config = dict(
    vocab_size=2048,
    beta1=0.9,
    dataset='wikipedia_en',
)
Each number is 128 + 32 x the weight over its row's rms, rounded and kept within 0 to 255. Layers, rows and columns count from 0. The size above them is the row's rms in percent of the matrix's.

# layer 7 attention query, 192x192, rms 0.0733, rows 0-104, columns 64-127
size [226 147  65 123  83 107 110  85 121  74  90 101  95 115 100 128 149 105 109 103 111  90 117 108  94  95  98 105  98 105 100  84  42  35  70  76  99 109  98 125  97 100  99  95  97  93 100  94 113  94  99  95  85  91  97  93 103 118  98 100  97 108  98 102 120  94  79 102  84 104  90  88 100  76  77  93  93  85  86  93 108  98 101 101  90 103 111 101 100 114 105  96 100 103 101 109  27  23  39  54  68  69  90 107 100]
[[190 131  82  92 156 115 149 105 142 162  91 189 123 130  98 140 172 113  62 111 159 121  93  85  96 163  89  98 137 172  96  90  85 117 145 199 101 100 126 139 142 148 165  91  98 179 141 107 162  76 109 170 112 170 100 168 104 134  79 161 114 169 117 161]
 [ 72 121 181 158  89 127 130 168 137 113 136  55 158 127 159  74 123 161 198 154  66 149 151 149 184  90 138 177 122  97 141 159 139 183 131  83 141 179 153  87 105 118 120 151 134  99 129 149 103 156 154  89 140  78 173  79 123 113 185  83 164 118 130 116]
 [145 154 104 137 123 140 167 113 102  89 116 142 128 131 174 130  72 108 146 152 173  73 119 139  93 132 135 118  79 130 145 139 120 139 144  61 125 132 101 139 148 144 172 123 165 127 107  60  98 128 106 120 106 121 146 117 126  98 154 120  84 120 154  99]
 [195 132  74  98 172 139 165 102  76 170 112 193 135 138 118 143 145 111  48 105 148 111 150  87 126 166 140  78  89 162 119 129 100  98 122 161 123  92 123 126 188 164 155 105  81 187 131 147 161  96 119 185 134 157  65 152 104 155  97 150  95 172 132 143]
 [168 157  77 126 204 107 166 106  91 122  79 185 112 113  76 185  88 106  95 141 140 116 108  98 140 111 173  68  73 132 153 149 162 125 189 169  72 154  88 115 172 196 173 101  71 240 119  80 109  89 160 166 150 159  97 140 111 139  96 142  94 191 111 131]
 [137 129  61  90 200 159 118  96 101 162  69 205 122 115  95 126 167 137 103 154 133  93 171 110  97 170 111 106 147 149 139 108 124 153 170 147 135 107 136 156 187 146 169 113  81 198 127 153 200  83 161 141 114 150  99 138  92 151 115 150 121 164 106 159]
 [ 86 144 193 196  72  89 129 114 147  74 157  82 131 188 146  71  95 120 157 103 126 121 162 103 142 152 189 131 136  99 120 171 111 153 130 106 158  91 120 157 112 128 150 133 173  43  96 145  78 176 141 113 125 124 180 126 135 125 172  78 152 101 118 116]
 [162 135 165 116 168 134 120 125  87 131 115 139 149 179 145 119 102 128 135 143 100  80 129 140 117 130 137 110 150 121 121 150 105 189 173 140 108 106 121 121 205 184 153 150 184 115 104 164  77 105 113  64 162 109 135 155  97 131 116 141 184 100 106  84]
 [164 159  70 110 107 159 174 111 101 148  82 171 149 132 104 102 145 101  64 125 122 115 125  89  87 166 134 134 137 180 114  80 171 122 176 141 186 120 123 149 174 137 241  92 101 192 147  99 153  93 159 132  74 148  85  89  97 138  94 118 101 171  90 150]
 [139 133 140 153 114 178  89 117 126 187 132 179 113 122  95 158 165 137 126  88 127 126  94 107 104 156  78 126 139 155 154 106  90  75 100 113 149 222 168 177 152  68 102 115  27  88 108 165 158  79 144 143  94 126 135 133 165 119 150 149 130 146 151  93]
 [169 159  96 115 109 145  97  85 119  57 139 134 147 162 112 112 123 140 190 201  73 167 126 107 132 146 138 164 183 181 173  99  83 126 180 120 137 157 162 139 157 101 116 115 180  67  83 141 145  77 154 135  90 100 119  86 175 114 171 138 156 136 102 150]
 [169 154  84  94 170 175 143  77 140 175 120 180 138  82 103 175 124 128 154 165 137 105 173 123 104 150 131 123  93 134 129  54  89  92 153 182  99 162 137 154 158 187 156 101  47 201 144 131 135  76 132 158 125 155  95 117 139 162 103 169 102 196 102 143]
 [ 77 102 188  74 119  95 124 117 150 174 151  80 132 128 139 147 149 126 110  92 100 148 175 155  83 143 148 167 109  71 169  99 110 163  96  99 117 132 135  97 156 110 121 129 133 159 107 168  33 142 129 101 134 118 150 165 129  95 142 110 107 116 101 118]
 [183 166  46 111 137 132 181 121 127 126  95 143 108 103 100  79 150 111  83  91 145 140  88 104 145 210 150 147 106 157 107 193  89 135 175 134 156 132 124 121 177 177 143 103 116 141 164  56 121 136 123 143 178 119  69 143  80 181 126 155 102 137 134 144]
 [109  99 208  62 126 149  95 188 102 120  70 145 129 162 114 173 186 115  78  75 161 123  81 125 107 140  94  89 110 108 132 149 104 135 167 128 141 210 136 141 114  97 112 144 147 131 122 106 131 133  89 126 125 144 127 161 120 102  82 191 125 100 145 150]
 [103 105 175 140 130 124 106 162 159 115 113  80 158 132 110 116 100 133 168 136 142 178 163 152 167 107 108 152 166 111 141 147 130 156 109 120 179 131 171 108 110 115  92 157 157  56 112 173 136 186 193  92 195 127 130  75 136  97 191 152 178 136 143  96]
 [113 138 135 170  74 130 139 111 144  59 150 116 135 152 195 108 135 114 149  97  58 136 141 152 147 108 148 146  87  86 111 192 168 155 176 107 132 126  97 125  78 123  83 206 185  78 123 101  97 158 121 142 142  94 140 106 163 126 159 136 127 128 147 110]
 [ 79 103 149 148 127 109 138 129 107 134 169  61 102 112 151 117  74 105 136 127 105 134 124 163 131  57 187 117 140 124 107 172 127 118 141  85 115 105 157  80 116 131 155 144 115 124  77 188  75 159 134  54 115 115 179 105 133 118 172  83 158  49 164 131]
 [158 134 113 145 174  56 113 103 172 119 139 124 124 125 101 141 134  99 120 104 102 112  64  87 109 171  96 119 146 183  89  90  95 145 119 141  75 106 153 142 122 161 128 124 147 151 139 133 149 149  81 183 135 200 167 167 182 125 120 209 151 115  95 105]
 [134 122 122 123 118 129 147 118 144 143  86  87 140 167 192 145 111  95 143 160 108 173 136 128 164  65 110 139 153 123 125  84  60 117  83 126 102 143 112 102 135 157 138 101  53 152 119 131 105 181 171  68 156 150 202 134 143 134 156  81 146 141 121  89]
 [ 88  97 158 115  95 107 113 128 158  85 171 108 115 189  80 130  46 133 192 126 127  64 154 121  88 125  80 154 158 153 131 153 121 106 155 135 101 131 109 119  79  49 137 121 175  61 138 136 131 136 113 149 112 104 145 123 135 139 119  85 213 126 106 157]
 [187 162 123 121  86 114 119 176  85 100 114 112  81  76 111 132 147 145 162 129 190 154 114  60 161 126 192 123 142 142 173  97 140 116 139 148 145 208 142 114  85 160 154 112 207 130 176  99 204 143 101 182 131 112 138 146 148 113 151 105 124 125 118  94]
 [123  76 175 148 183 151 114 113  95 175 147  93 139 176 134 135 180 137  84 101 158 118  73 145 132 116 187 180 113  82 154 122 141 110 115 128 133 225 111 133  84 160  78 137 141 134 176 125 139  69 128 108 140 178  78 116 141 191 147 102 139 127  87 126]
 [144 163  95 131 158 227 122 157 103  93 173 150 112  85 146 134 122  82 141 142 175 104 183 154 119 142 213  85 117  97 159 119  92  94 181 135 177 117 124 107 130 132  81 171  81 105 174 149 176 133  93 174 160 185 149 116 154 108 140 170  88 149 120 116]
 [146 130 116  78 126 123 105 197 154 153 135  65 144 179 119 127 145 108 122  90 133 116 169  55 144 129 113 106 113 131 154 126  48 122 147  89 112 111 112 121 158 126 162 128 134 143  94 115 140 136 101  86 131 159 143 187  86 120 101  82 160 112  91 118]
 [115 164 117 101  75 143 139 110 176 131 150  77 136  94  65 114 141 215  96  65  88 101  98 168  99 173 104 198 136 125  81 183 147 138 113  75 156 116 149 120 186 118 154 114 107 150  97  69 119 151 136 188 157 135 142 102 101 137  99  86 158  86 118 141]
 [130 143 129  87 125 193 137 145 127 127 166 137 150  89 148  92 130 140 108 189 118 136 186 160  73 114 124 180 131 104 143 111 122 158 146  62 166 130 117 162 137 177 140 110 146 153 222  98  63 109 134 109  85 115 126 132 146 127 138  84 132 117 137 170]
 [118  73 108 123  88 125 137 141 147  92 122  87 101 160  77 129 111 125 163 155 109  99 155 152 141 134 164 181 101  92 149 139 134 118 128  87  71  90 116 135  95  91  66 136  80  84  98 100 155 121 146 150 118 154  90 142 116 132 156 139 146 178 128  66]
 [145 118 144 148  78  83 153 117 147 117 147 185 105  88 143 108 180  72 127 118 112 138 175 125  79 181  46 122  99 133 112  74 122 105  91 186 218 107 123 151 128 118 127 138 118 116 108 187 155 111 152 114 124 100 148 117  90  68 139 136 140  87  93 136]
 [134 109 155 114 142 125 100 139 212 114 156 124 133 141  97 120  74  51  36 133  65  71 140 139 131 134  96 146  70 122 117 166 165 160 162 140  75  93 102 104 154 112 150 113 178  85  35 213 159 121 144 102 107  94 207 123 124 104 141 210 153 120 160 124]
 [116 163 106 181  73 107  97 118  84 126  60  90 125 181 186 101 108 138 125 113  83 123 173 122 136  59 112 113 208 135 126 118 113 110 157 136 143 139 135 111  77  90 172  96 136 141 169  91 104 119 110 109 155 128 116 104 117 152 117  77 120 166  96 124]
 [129 105  71 111 135  84 115 104 142  73  99 124 138 116  87 123 146 137 151 191 140 116 207 209 139 150  82 160 166 148 121 138 116 110 136 114 195  36 123 102  99  75  95 114 128 123 106 145 145 113 132  95 107 118 152 105  57 148 146 137  93 137 123 181]
 [140 109 159 170 150 128  98 100 171 120 140 116 131 125 145 119 114 105 108 130 103 110 118  90  98 102 114 109 130 136 167 105 129 164 135 183 122 127 143  66 181 148 137 129 149 134 147 135 101 129 143 124 135 155 135 145 183  90  70  91 128 113 173 116]
 [122  94 116 102 128 107 121 171 132 103 117 100  75 113 145 166 109 148 167  71 106 149 113 134 145 122 170 136 154 148 122 117 152 118 162 149  88 147 131 109  78 160 162 148 165 168   5 155 118 125 127 117 120 120 121 142 145 160 138 148 125 186 160 112]
 [130 144 107  95 140 124 188 147  66 141  77 149  76 176 129 131 127 138 140 154 147 120 109 157 135 159 185 144 134 167 122 127  97  90 124 117 116 125  89 164 101 116 124 143 116 129 119  99 144 102 117 115 111  83 118 110  54 129 177 158 130 120  64 121]
 [148 153 153  89 106 149 123 121  90 147 160 128 164 106  97 110 101 142  80 195  83 101 123 143  94  98 104  98 140  92 140 141 117 114 102 139 192  83 119 107 150 121 136 106  76 127 190  93 137  99 170 102 115 166 150 118 120 140 133 106 110 101 109 151]
 [138 152 120  70 128  92 152 130  72 150 110 166 144 114 123 145  66 133 101 181 104  94 139 170 106 136 183  73 151 169 106 118 102 102 100 128 125 100  90 152 105 121 155 122 143 153  96 113 171  48 133  59 108  94 108  94  45 150 151 149 150  96  84 157]
 [168 140 134 133 136 133 128 112 113 144 198 152 165 104 111  99  53 141 117 191 121  90 144 159 114  84 115  90 158  85 133 168 139 138 106 132 158 127 144 113 169 124 118 121  97 130 188 116 123 138 155 133 141 144 162 144 127 142 115 131 128 144  96 122]
 [115 101 126 195 153 148 147 137 187 112 134 103 135 192 179 140 175 132 155  37 151 179 145 132 175 127 130 159 111 101 133 122 143 149 125 143  67 130 153 122  92 133  76 145 123  62 144 177 118 168 110 143 172 133 171 189 203 114  89 157 135 138 108  84]
 [112 135  99  98 106  90 174 132  96 121  49 137 102 116 141 127 165 110 117 123 135 153 118 152  82 166 176  62 139 178 133  68  85 133 147 158 122 104 100 141 166 141 192 139 189 145  89 149 151  59 137  92 104 144 103 117 107 122 121 102 136 109 135 179]
 [149 163 131  75 101  83 172 107  39 163 103 165 138 103  80 157 143 143  95 175 128  94 118 119 109 145 141 113 116 159 160 128  99 136  97 125 166 102  99 132 162 161 195 127 156 136 109  97 154 110 107 108  70 141  94  44  76 124 144  60 113 148 166 166]
 [157  83 142 159 150 187  94 141 166 113 150 132 167 151 158 120  59 156 124 149 164 134 163 150 169 135 102 149 146 111 108 183 174 114 105 139  88 149 193  91 123 113  63 118 107  86 138 145  82 137 128 119 145 120 151 151 172 103  76 129 139 146  82  91]
 [133 129 132 139 100 122 142 154 122  82  50 165 114 152 120 133 196 132 103 162 125 124 125 127 117 168 158 111 140 202 155  57  97 146 165 176 133  98 123 153 162 119 216 136 208 128 115 115 125  83  80  81 119 105  98 118 133 108 102 106 123 103 186 159]
 [113 173 124  73 138  79 172  98 143 133  84 160 106  97  71 109 158 127 102 145 138 104 135 145 120 176 123  82 140 180 142  64 112 111 121 106 152 108 114 165 194 125 212 116 136 135  93 142 178  98 144  66  90 122  66  68 104 112 163  98 115 131 154 207]
 [137 112 133  71 178  52 159  87  99 167  73 143 127  62 146 101 132 156 137 142 137 117 129 206 105  92 173  58  72 136 148  76  67 129 139 108 154 112 126 132 163 134 151 101 161 104  61 169 153  99 154  94 122 123 119 101 135 118 112 157 121  89 157 164]
 [149 171 129 102  92 111 149 134  77 173 126 161 153  87  89 139 124 135 108 132 124  57 145  58 111 168 132 148 125 151 164 138 122 137 114 117 143 140 135  98 173 169 153 138 146 137  68 134 159 149 142 133  42 151 120  56 101 115 166  98  88 159 164 142]
 [151 100 108 155 121 211 140 142  95 131 137 134 146 151 152 149 132 117 136 156 157 149 113 123 135 114 140 149 134 100 137 159 121 141 151 128 158 195 178  85  99 103  92 127 108 145 165  69  79 185 131 178 112 192 155  98 123 113 108 154 127  90 102 140]
 [124 121 118 178 121 158 137 167 146 156 135  87 134 142 139  93  72 166 166 101 112 174 182 182 180 129 151 136 153  85 108 186 149 166 145 104 112 170 155 108  57 110  58 138 128 102 175 145 125 169 117 137 177 122 150 196 157 126 138 156 171 148 101  75]
 [113 108 142 138  95 137 131 141 163 105 140 119 123 137 171 193 110 104 167 155 114 147 154 108 148  93 122 124 110 105 156 155 105 109 183 162 127 126 142  72 133 165  34 163 133 113 134 141  72 145 155 136 146 119 156 105 178  92 126  97 132 109 144  45]
 [136 155 154 104 102  94 104 132  94 126 122 105 131 145  74 136 141 146 104 127 114  97 140 124  98  77 153 120 169 129 105 100  63 167 101 106 149  53  81 126 140 115 169 111 132 152 111 172 180 144 124  61 101 119 135  91  45 125 106  95 113 111 139 156]
 [143 147  87 109 124 122 144 113  89  85 120 162  89 128 177 173  87 124 160 132 191 177  97 111  90 134 112  68 178 103 131 139  93 107 176 201 144 122 102 156 130 158 104 160 120  99 198  61 107 117  81 128 143 145 139 200 160 102 134 161 176  93 124  66]
 [120  86 142 130 161 111 196 147 143 135 122 137 138  62 116 115 118 121 138 133 138 118  98 160 143 123  73 104 111  96  98 136 166  91  81 157  78 202 110 145 175  87  98 108  86 125 159  89 130 139 144 163 145 116 122 152 139 146 151 106  89 154 122 110]
 [101 113 149 160 141 177 129 179 154 102 152 111 155 166 176 164 113 121 211  63 128 140 139 114 107 148  96 136 176  72  93 108 193 146  97 135  94 149 107 170 102 145 119  86 126 169 142 152 140 143 126 129 159 114 134 119 179 129  63  74 114 141  83 120]
 [163 102 170 144  85 154 154 166 137 141 138 202 156 179 128 172 111 115 133 137 165 162 106  71 140 131 162 132  93 131 143 107 142  91 107 143 136 201 117 132  95  86 114 130 183 166 138  78 125 111 103 157 114 116 167  45 124  56 111 121 148 138 168 110]
 [122 117 128 161 128 178 147 109  98 124 135 122  87 127 178 134 175 120 161 137 147 152  85 119  86 168 135 102 137  75 138 120 110 133 162 153 156  79 132 107 108 140 134 161 198 113 170 112  92 115 160 147 108 203 115 161 185 102 175 143 159 126 152 120]
 [160 164  86 145 114 125 105 144  33 149 158 124  85  90  27 173 100 128  82 118 150  88 130 119 114 139 133 142 153 162 159 167 107 104 113 134  62 101 126 102 127 119 134 183 144 119 113  98 141 129 111 139 111 152 150  53  87 165  96 146 123 152 125 116]
 [123  97 125  96 140 135 123 105 107 110 117 130 100 131 165 120 150  78  79 128  68 139  59 124 117 177 200  88  90 138 154 102  56 132  65 133 110  50 111 113 129  85 157 182 100 140 166 153 165 120 143 103 114 164  90 149 120 101 130 149 145 113 138 127]
 [125 117 160 122 167 185 146 139 216 162 135  90 108 114 153 137 168 133 168 106 118 157 135 112 110 157 109 138 137 130 171 133 110  95  89 122 139 161 147 107  90 143 100  88 116 129  95 118 104 156 161 218 161 110 159 168 208 164  94 122 134 131 135 111]
 [151 123 104 169 101 181 144 133 137 111 161 117 179 154  82 127 116 107 124 144 103 110 140  59 118 131 138 122 124 104 101 131  73 160 148 135 125 173 130 126 107  67 171 131 112 194 140 137  76 163  76 145  92 164  77 135 118 117 152 115 130  69 197 131]
 [110 194  78  92  92 141 126 159 102 113 119 103 165 212 127 110 118 109 145  59  86 152 186 112 105 150 217  63 146 173 177 140  82  98 111 158 130 125 114  83  82 175 136 106 146 166  93 137 145  68 124  83 139 156  63 100  95 114 124 195 150 139 144 169]
 [119 103  67  97  84 114 104 151 111 147  81 156  86  73 134 194 135 107 117 138 188 176 132 149 139 145 129 116  82 202 118 163  94 172 179 187 156 127 108 102 158 102  76 158 160 154 139 140 122 120 131 154 139 101 106 173 172 149 102  94 134 169 133  95]
 [129 134 133  74 153 105 117 155 166 116  79 123 103 100 142  98 150 131  64 115 119 107 171 153 130 187 125 105 168 111 180 111 174 143 103 117 180  98  95 127 136 140 160 112 159  48  85 142 220  79 162  86 118 122 171 172 141 129 192 134 139 115 154 165]
 [115 158 110 164 155 110  75 118 116 155 124 111 186 107  65 143  88  41 130 132  88 108 128 113 145 143  92 106 139 133 146 110 140 147 100 160  90  83 136  97  92 121 171  93 132  94 124 118 147 145 141 105 131 146 131 112 128  81 101 151 106 137  57 168]
 [ 78  61 109 166 129 124 147 139  80 146  96 146 115  96 129 153 119 121 134 131 165 159 124 175 167 102 146 149  87 115  63 161 125 139 151  87 168 169 154 110 140 116 118 201 109 193 135 130  81 149 138  99  88 148 109  81  88 149  46  92  64 138  87 149]
 [180 153  90  91 179 188 185  89 191 161 157 169 167  97 146 139 117 139  83 167 155 118 144 103 135 199 142 135 128  96 110 118 124 114 135 175 118 125 151 145 176 151 141 103 114 149 203  93  49 110 112 152 136 116 165 137 152 150  59 152 105 184 168 157]
 [ 90 103 171 157  83  84  85 149  88  70 149  99 131  94 110  83 115 135 207 148  90 169 151 201  99  96 165 125 121 114 123 128 127 164 125 116 119 119 122 120 121 141 101 152 170 113 129 145 101 144 148 120 161 138 113 114 130 112 132  58 160 142  96 122]
 [141 122 128 118 156  59 153 148 100 111  82 120  39 186 162 119 173  83 112 107 136 111 136 161 130 116  74 125 106 182 147 145  96 131 135  57 123 117 124 158  92 137 147 149 129 136  37 127 185  64 129 126  63 111  90 101 135 143 146 112 102  88 136  96]
 [184 159  82 108 131 150 177  95 174 175 140 152 118 156 136 114 136 132  49 138 131 101 111  77 114 138  91 141 144  71 140 148 126  96  88 150 159 117 119 105 162 104 144 132  67 144 152  63 154 118 128 150 128 137 116 129 114 166  90 182 105 146 134 162]
 [131 164  96 143 160 103 150 119 131 182  99 161  93 199 115 130 153 105  78 176 143  84  75 107 128 116  78 106 156 133 127 157 108 126 133 101  59 168  78 117 107 127 204  76  94 189 124 117 166  93 110 120  81 138 151 109 119 132 136 127 119 182 106 173]
 [181 142 116  76 108 161 164  78 124 204 139 176 143 117 142 110 112  98  85 159 159 116 139  67 103 162 150 117 132  75 119 109 146 119 156 178 126 109 142  91 180 103 140 127  78 160 150 104 126 136 112 104 155 105 147 131  86 173  83 177 141 168 138 135]
 [ 99 108 203 203 117  99 122 156 152  83 161 106 152 186 113 138 153 124 192 113  88 164 135 115 128 123  97 122 110 141 113 148 152 119 134 130 131 115 127 180 150  95 111 131 136  95 132 158 108 175 132 113 124 162 153 182 167  98 113 124 151  87 103 119]
 [122  98 133 128 155 100 103 102  83 126 102 114  96 145 123 107  92  89 103 163 133  60  93 130  94 111 117  90 130 117 149 141 165 112 198  99  85  41  85 123 163 108 140 116 123 131  78 137 133  85 107  71 109 100 175 126 133 165 178 106 131 122  94 147]
 [174 153  95  98 134 170 174 146 119 158 118 163 120 128 131  88 132  73  85 104 115 105 166  78 162 165 139 113  99  99 128 164 127 149 118 150 168 165 151 132 121 148 183  89 107 161 136  56 192  84 112 100 108 133 112 105 115 133 120 172  93 130  97 158]
 [146 130 158 132 145 163 101 146 127 123 114 132 192 134 149 173 122 154 180 140 146 157 105  68 122 134 112 134 145 125 106 120 254 129 127 174 154 183  97 101 187 158 145 164 145  93 161 157  88 178 111 124 135 155 121 112 160  90  70 133 156 117 194  76]
 [129 185 129 145 112 128  88 128 127  91 119 133  99 109 159 138 153  92 109 174 128 137 143 162 147 169 111 151 163  97 190 156 114 127 103 110 113  96  64 123 109 174 159 129 162  72  41  94 140 106 157 110 108 106 122 135 159 155 131  70 146 106 128 109]
 [154 164 121 116 166 128 142  80 143 165  71 172 143 159 148 125 176 110  88 135 141  84  94 118 128 167  95 106 151  87 107 124 151  87 110 155  95 179 103  99 147 180 171 122  84 153 154 118 184  97 126 145 146 152  77 111 113 104  92 177 140 192 150 173]
 [109  53 171 140 130 136  85 136 117 153 112 133 108  95  98 125 121 150 132 134 116 118 135  80 113 165 111  86 151 137  98 124 164 112 110 147  74 138 167 136 128 193 153  91 111 113  81 117 104 141 103 138 220 113 137 107  92  83  55  93 109 143 105 147]
 [125 144  80 112 122 125 164 158 136 212  81 156  99  90 106 132 136 104 154  97 136 136  88 149 128 104 148 162  94 123 149 160  71 131 132 105 129 158 124 129 175  93 155 113 127 137 136 100 134 108 127 129 109  95  61 102  92 109 119 184 113 169 140 149]
 [113 134 175 140 149 160 163 147 125 132 126 172 174 152 118 221 174 127  63 179 145  71 157  86 126 154 103 110  68 148 109 123 106 150 147 102 159  98 109 160  97  72 128 125 132 105 103 138 135 145 111 148 160 118 122 109 127 116  71 173  57 129 164 134]
 [105  98 169 145 147 117 104 100 108 113 122  89 117  91  78 155 122 168 199  85 181 200 182 178 114 163 105 145 100 145 134 158 196 127  99 111 109  60 124 147 120 132  79 112 151 121 142 161  68 191 155 101 197 147 136 109 102 115 136 110 200 111 139  85]
 [ 84 158 151 138  70  99 135 174 143  49 161 118 109 142 219 165 124 119 115 127  81 136 131 157 162  97 184 155 115  85 140 117 100 179 147 135 164 189 146 150 136 139 109 143 148  70 101  88 145  93 154 177 119 124 122  80 177 103 148 123 122  93  74  99]
 [ 49 117 149 135 141  78  94 202  89 126 138 137 134 151 134 101 144 158 181 104 110 161 162 116 120 105 121 142 141  63 148 165 115 124 127  67 117  81 107 197 174 116 125 188 140 133 133 193 147 153 143 126  71 167 139  81 101  89 108 156  89 105 121 110]
 [106  95 130 101 106  70 187 133 139 107 101  98 128  81 153 143 136 148 100 186  79 175  49 107 116 139 155 139 129 184 107  53 141 107 182 200  84 128 117  99 147  86 119 148 129 158 147  98  85  97 134 156 138 138 155 106 206 126 108 149 114 126 118 127]
 [115  87 126 148 125 124  90 141 183 136  91 120 146 159 129 125 136 169 179 101 126 127 185 121 154 117  76 144 122 131  90 111 128 142 119 144  75 176 116 119 150 153 122 102  99 128 199 132 124 112 131  89 136 134 128 146 137 119 136  88 116 171 148 146]
 [136 114 147 174 139 175 158 148 163  60 178 120 125 119  84  98  99 122 113 117 105  95 150 122 103 148  74  98 114 133 158 135 116 136 112 114 119  98 162 122 118 113 129 131 123 118  59 173  85 152 161 159 104  72 173 123 141 178 140  55  60 125 140 130]
 [172 131  40  66  90 119 153 118  89 131 131 109 100 183 143 125  85 136 129  87  95 168 143 152 159 131 151 172  83 166 145 131 105 184  52  92 128 131 159 168 117 105 126  64 151 123 169 141 151 113 103  74 129 110 123 138 111 135 130 133 129  93 115 131]
 [139 150 109 164 128 160 133  76 123 124 155 110 125 112 164 139 175 172  98 212 142 165  96 147 110 149 234 141 130 116 134 125 131 131 127 120 200 181 158  97 134  99  72 115 127 128 133 111 129  93 131 143 153 143 138 132 130 120 121 155 125  79 156 135]
 [177 151 125 148 110 178  72 106  99 194 190 125 154 139 107 120 198 103  88  77 132 152 112  90 132 134 121 179 147 120 109 126 140 161 156 120 131 171 138  78 112 122 147 138 130 140 201  89 139 175 128 128 103 137 119 180 153 139  87 174 139  76  81 103]
 [118 117  97  90 184  60 139  98 152  89 131 116 178 178 103  47 177 134 121 136 116 111 146 159 101 119 124  69 120 150 144 155 149 111 114 120  91  61 129 156 118 116  98 179 139 140 111 135 125 100 111 140 133 155 150 134 108 119 134 108 198  39  77 132]
 [121 100 114 137 184  86 158 133 201 106 149 124 109 101 125 135 156 154 171  72  94 118 175  84 155 139 101 161 183 132 101  88  84 183 136 125 119 173 160 147 164 151 109 139 107 160 127 156 111 114  87 158 113 115 135 133 170 120 100 126 101 174  76 164]
 [132 112  72 168 169 128 109  95 148 158 180 179 165 140 165 158 173 122 142 110 114  70 101 177 161 136 117 153  72 114  70 164 161 151 136 110 127 132 109 141  79 117 135 111 107  98 116 189 134  87 146  89 114  99 200  63 183 127 143  99 127 144 161 152]
 [119 157 172 161 133  93 131 131 114  92 127 134 125 109 119 124 135 101 143  92 101 113 118 174 132 151 108  81 146 163 135 140 156 169 196 124 100 145  85 132 104  92  82 133 111 168 152 115 159  87 139 134 140 175 155 143 139 152 177 172 157 156  63  73]
 [122 141 140 160  62 195  60 110  92  77  83 151 103 140 133 164  76  68 153 186  94 106 134 126  86 139  98 165 148  75 145  92  89 130 126 122 148  87  97 113 123 130 138 160 141 128 115 158 131 106 145 151 112  67 105 141 103 144 129 114  82 104 178 149]
 [123  81 167 132 110 200  88 136 181 123 123  97 147 130  51  96 134 141  97 172 126 135 140 154  93 115 120 158  97 163 153 175 161 113 156 121  50  54 113 131  55  97 121 117 145 101  65  93  97 144 137 136 106 101 178 223 157 134 113 141 101 142 124 144]
 [135 137 202 142 135  93  89 152 126 122 122 107 150 177 127 104  55 200  84  55 102 112 116 125 125  95  75 185  94 152 143  80 109 145  70 109 132 125 158 131 107 142 144 146 125 129 144 123 163 141 132 152 123 139 130  96  63 130 126  91 109 138  84 110]
 [114 115  70  48  83  98  77 133  92 111 148 137 118 106 108  82  91 128 134 112 137 140 130 137 174 168 157 110 104  93 128 203  53 154 119 150 154 107 136 172 129 142 163 161 127 158 129 122  90 131 138  76  88  81  97 101  72 201  75 134 122 123 120 144]
 [100 194 196 144 149 156 136 151 178 136 115 120 133  49 151 148 134 153 158 130 162 158 182 117 195 157 118 137 137 156  97 153 139 157  92 124 148 168 116 175 125  73 116  63 106 115 162 144  98 137 121 147 122 127 133 116 160 114 183 110 121 163 149 159]
 [127  88 113 127 175 135  82 120  69 138 129 150 133 126 147 108 163 155 138 179  82 121 156 125 125 120 200 119 104 131 141  68 139 137 133  82  89  74 121 142 159  98 176  99 131 143  64 131 133 133 139 151 121 100 129 116 105  94  45  93 186  90 110 159]
 [120  63  63 101 136  68 135 129 142 123 106 121  97 184 117 102 147  74 109 100 119 112  68 146  70 134 140 127 112  94 148  93 139  84 137 155 111 141 111  49  77 123 113 169 175 141 167 106 129  98 134 102 102 123 117 153  90 144  69 139 114  93 125 112]
 [105 140 165 153 105 116 167 124 149 126 136 108 148 140 132 138  59 143 163 151 132 114 190 144 146 107  87 105 168 124 111 190 159 141  97 145 135 189 111 146  63 103 103  66  76 145 192  94 111 109 143 146 160 149 110 173 178 145 171 133 117 163  86 130]
 [ 90  74  91 118 166 108 133 112 128 117 112 168 107 181 137  98  99  92 131 104 141 147 137 162 101 156 153  77 160 153 118 153 178 101 112 147  96 144 103 102  63 139 158  78 142 171 158  92 121  68 117 139 156 120  74 173 139 141  37 143 103 151  62 146]
 [142  93 157 113 104 146 126 134  98 118 132 145 142  71 118 149  34 165 143 157 118 118 143 139 139 111  96  87 157 137 101 169 139 156  98 158 153 140 132 154 151 122 122  39 102 124 194 127 131 132 143 134 172 144 135 144 204 144 166 151 108 150  97 110]
 [158 119 123 133  84 154 120 156  91 134 121  86 117 152 106 165 183 135 119 129 120 141 114  66 109 114 135 169 114 107 167  98  86 123 145 106 136  90 153  89 164 104 140 229 151  84  86 177 154 157 113  94 135 154 153  55 123 113 159 115 141  81 212 113]
 [125  85  45  89 183  83 134 104  71 118  90 169 159 119 133 127 147 111 102 122 163 138  98 129  62 146 167  80 154 148  93 134 105 127 153 138 102 118 114 109 127 111 174  98 191 182 108 148 186  96 121 108 139 145  77 162 120 118  59 145 141 108  95 151]
 [138 113  99 123 211  90 165 115 132 119 113 157 149  98 138 123 107 108 142 126 100 118 151 197 126 141 139  92 158 177  96 149 168 139 122 153 115 144  99 170 123 126 122  38 149 183 155 114 123  76 131 142 133 108 107 184 118 147 109 113 115 186  68 166]]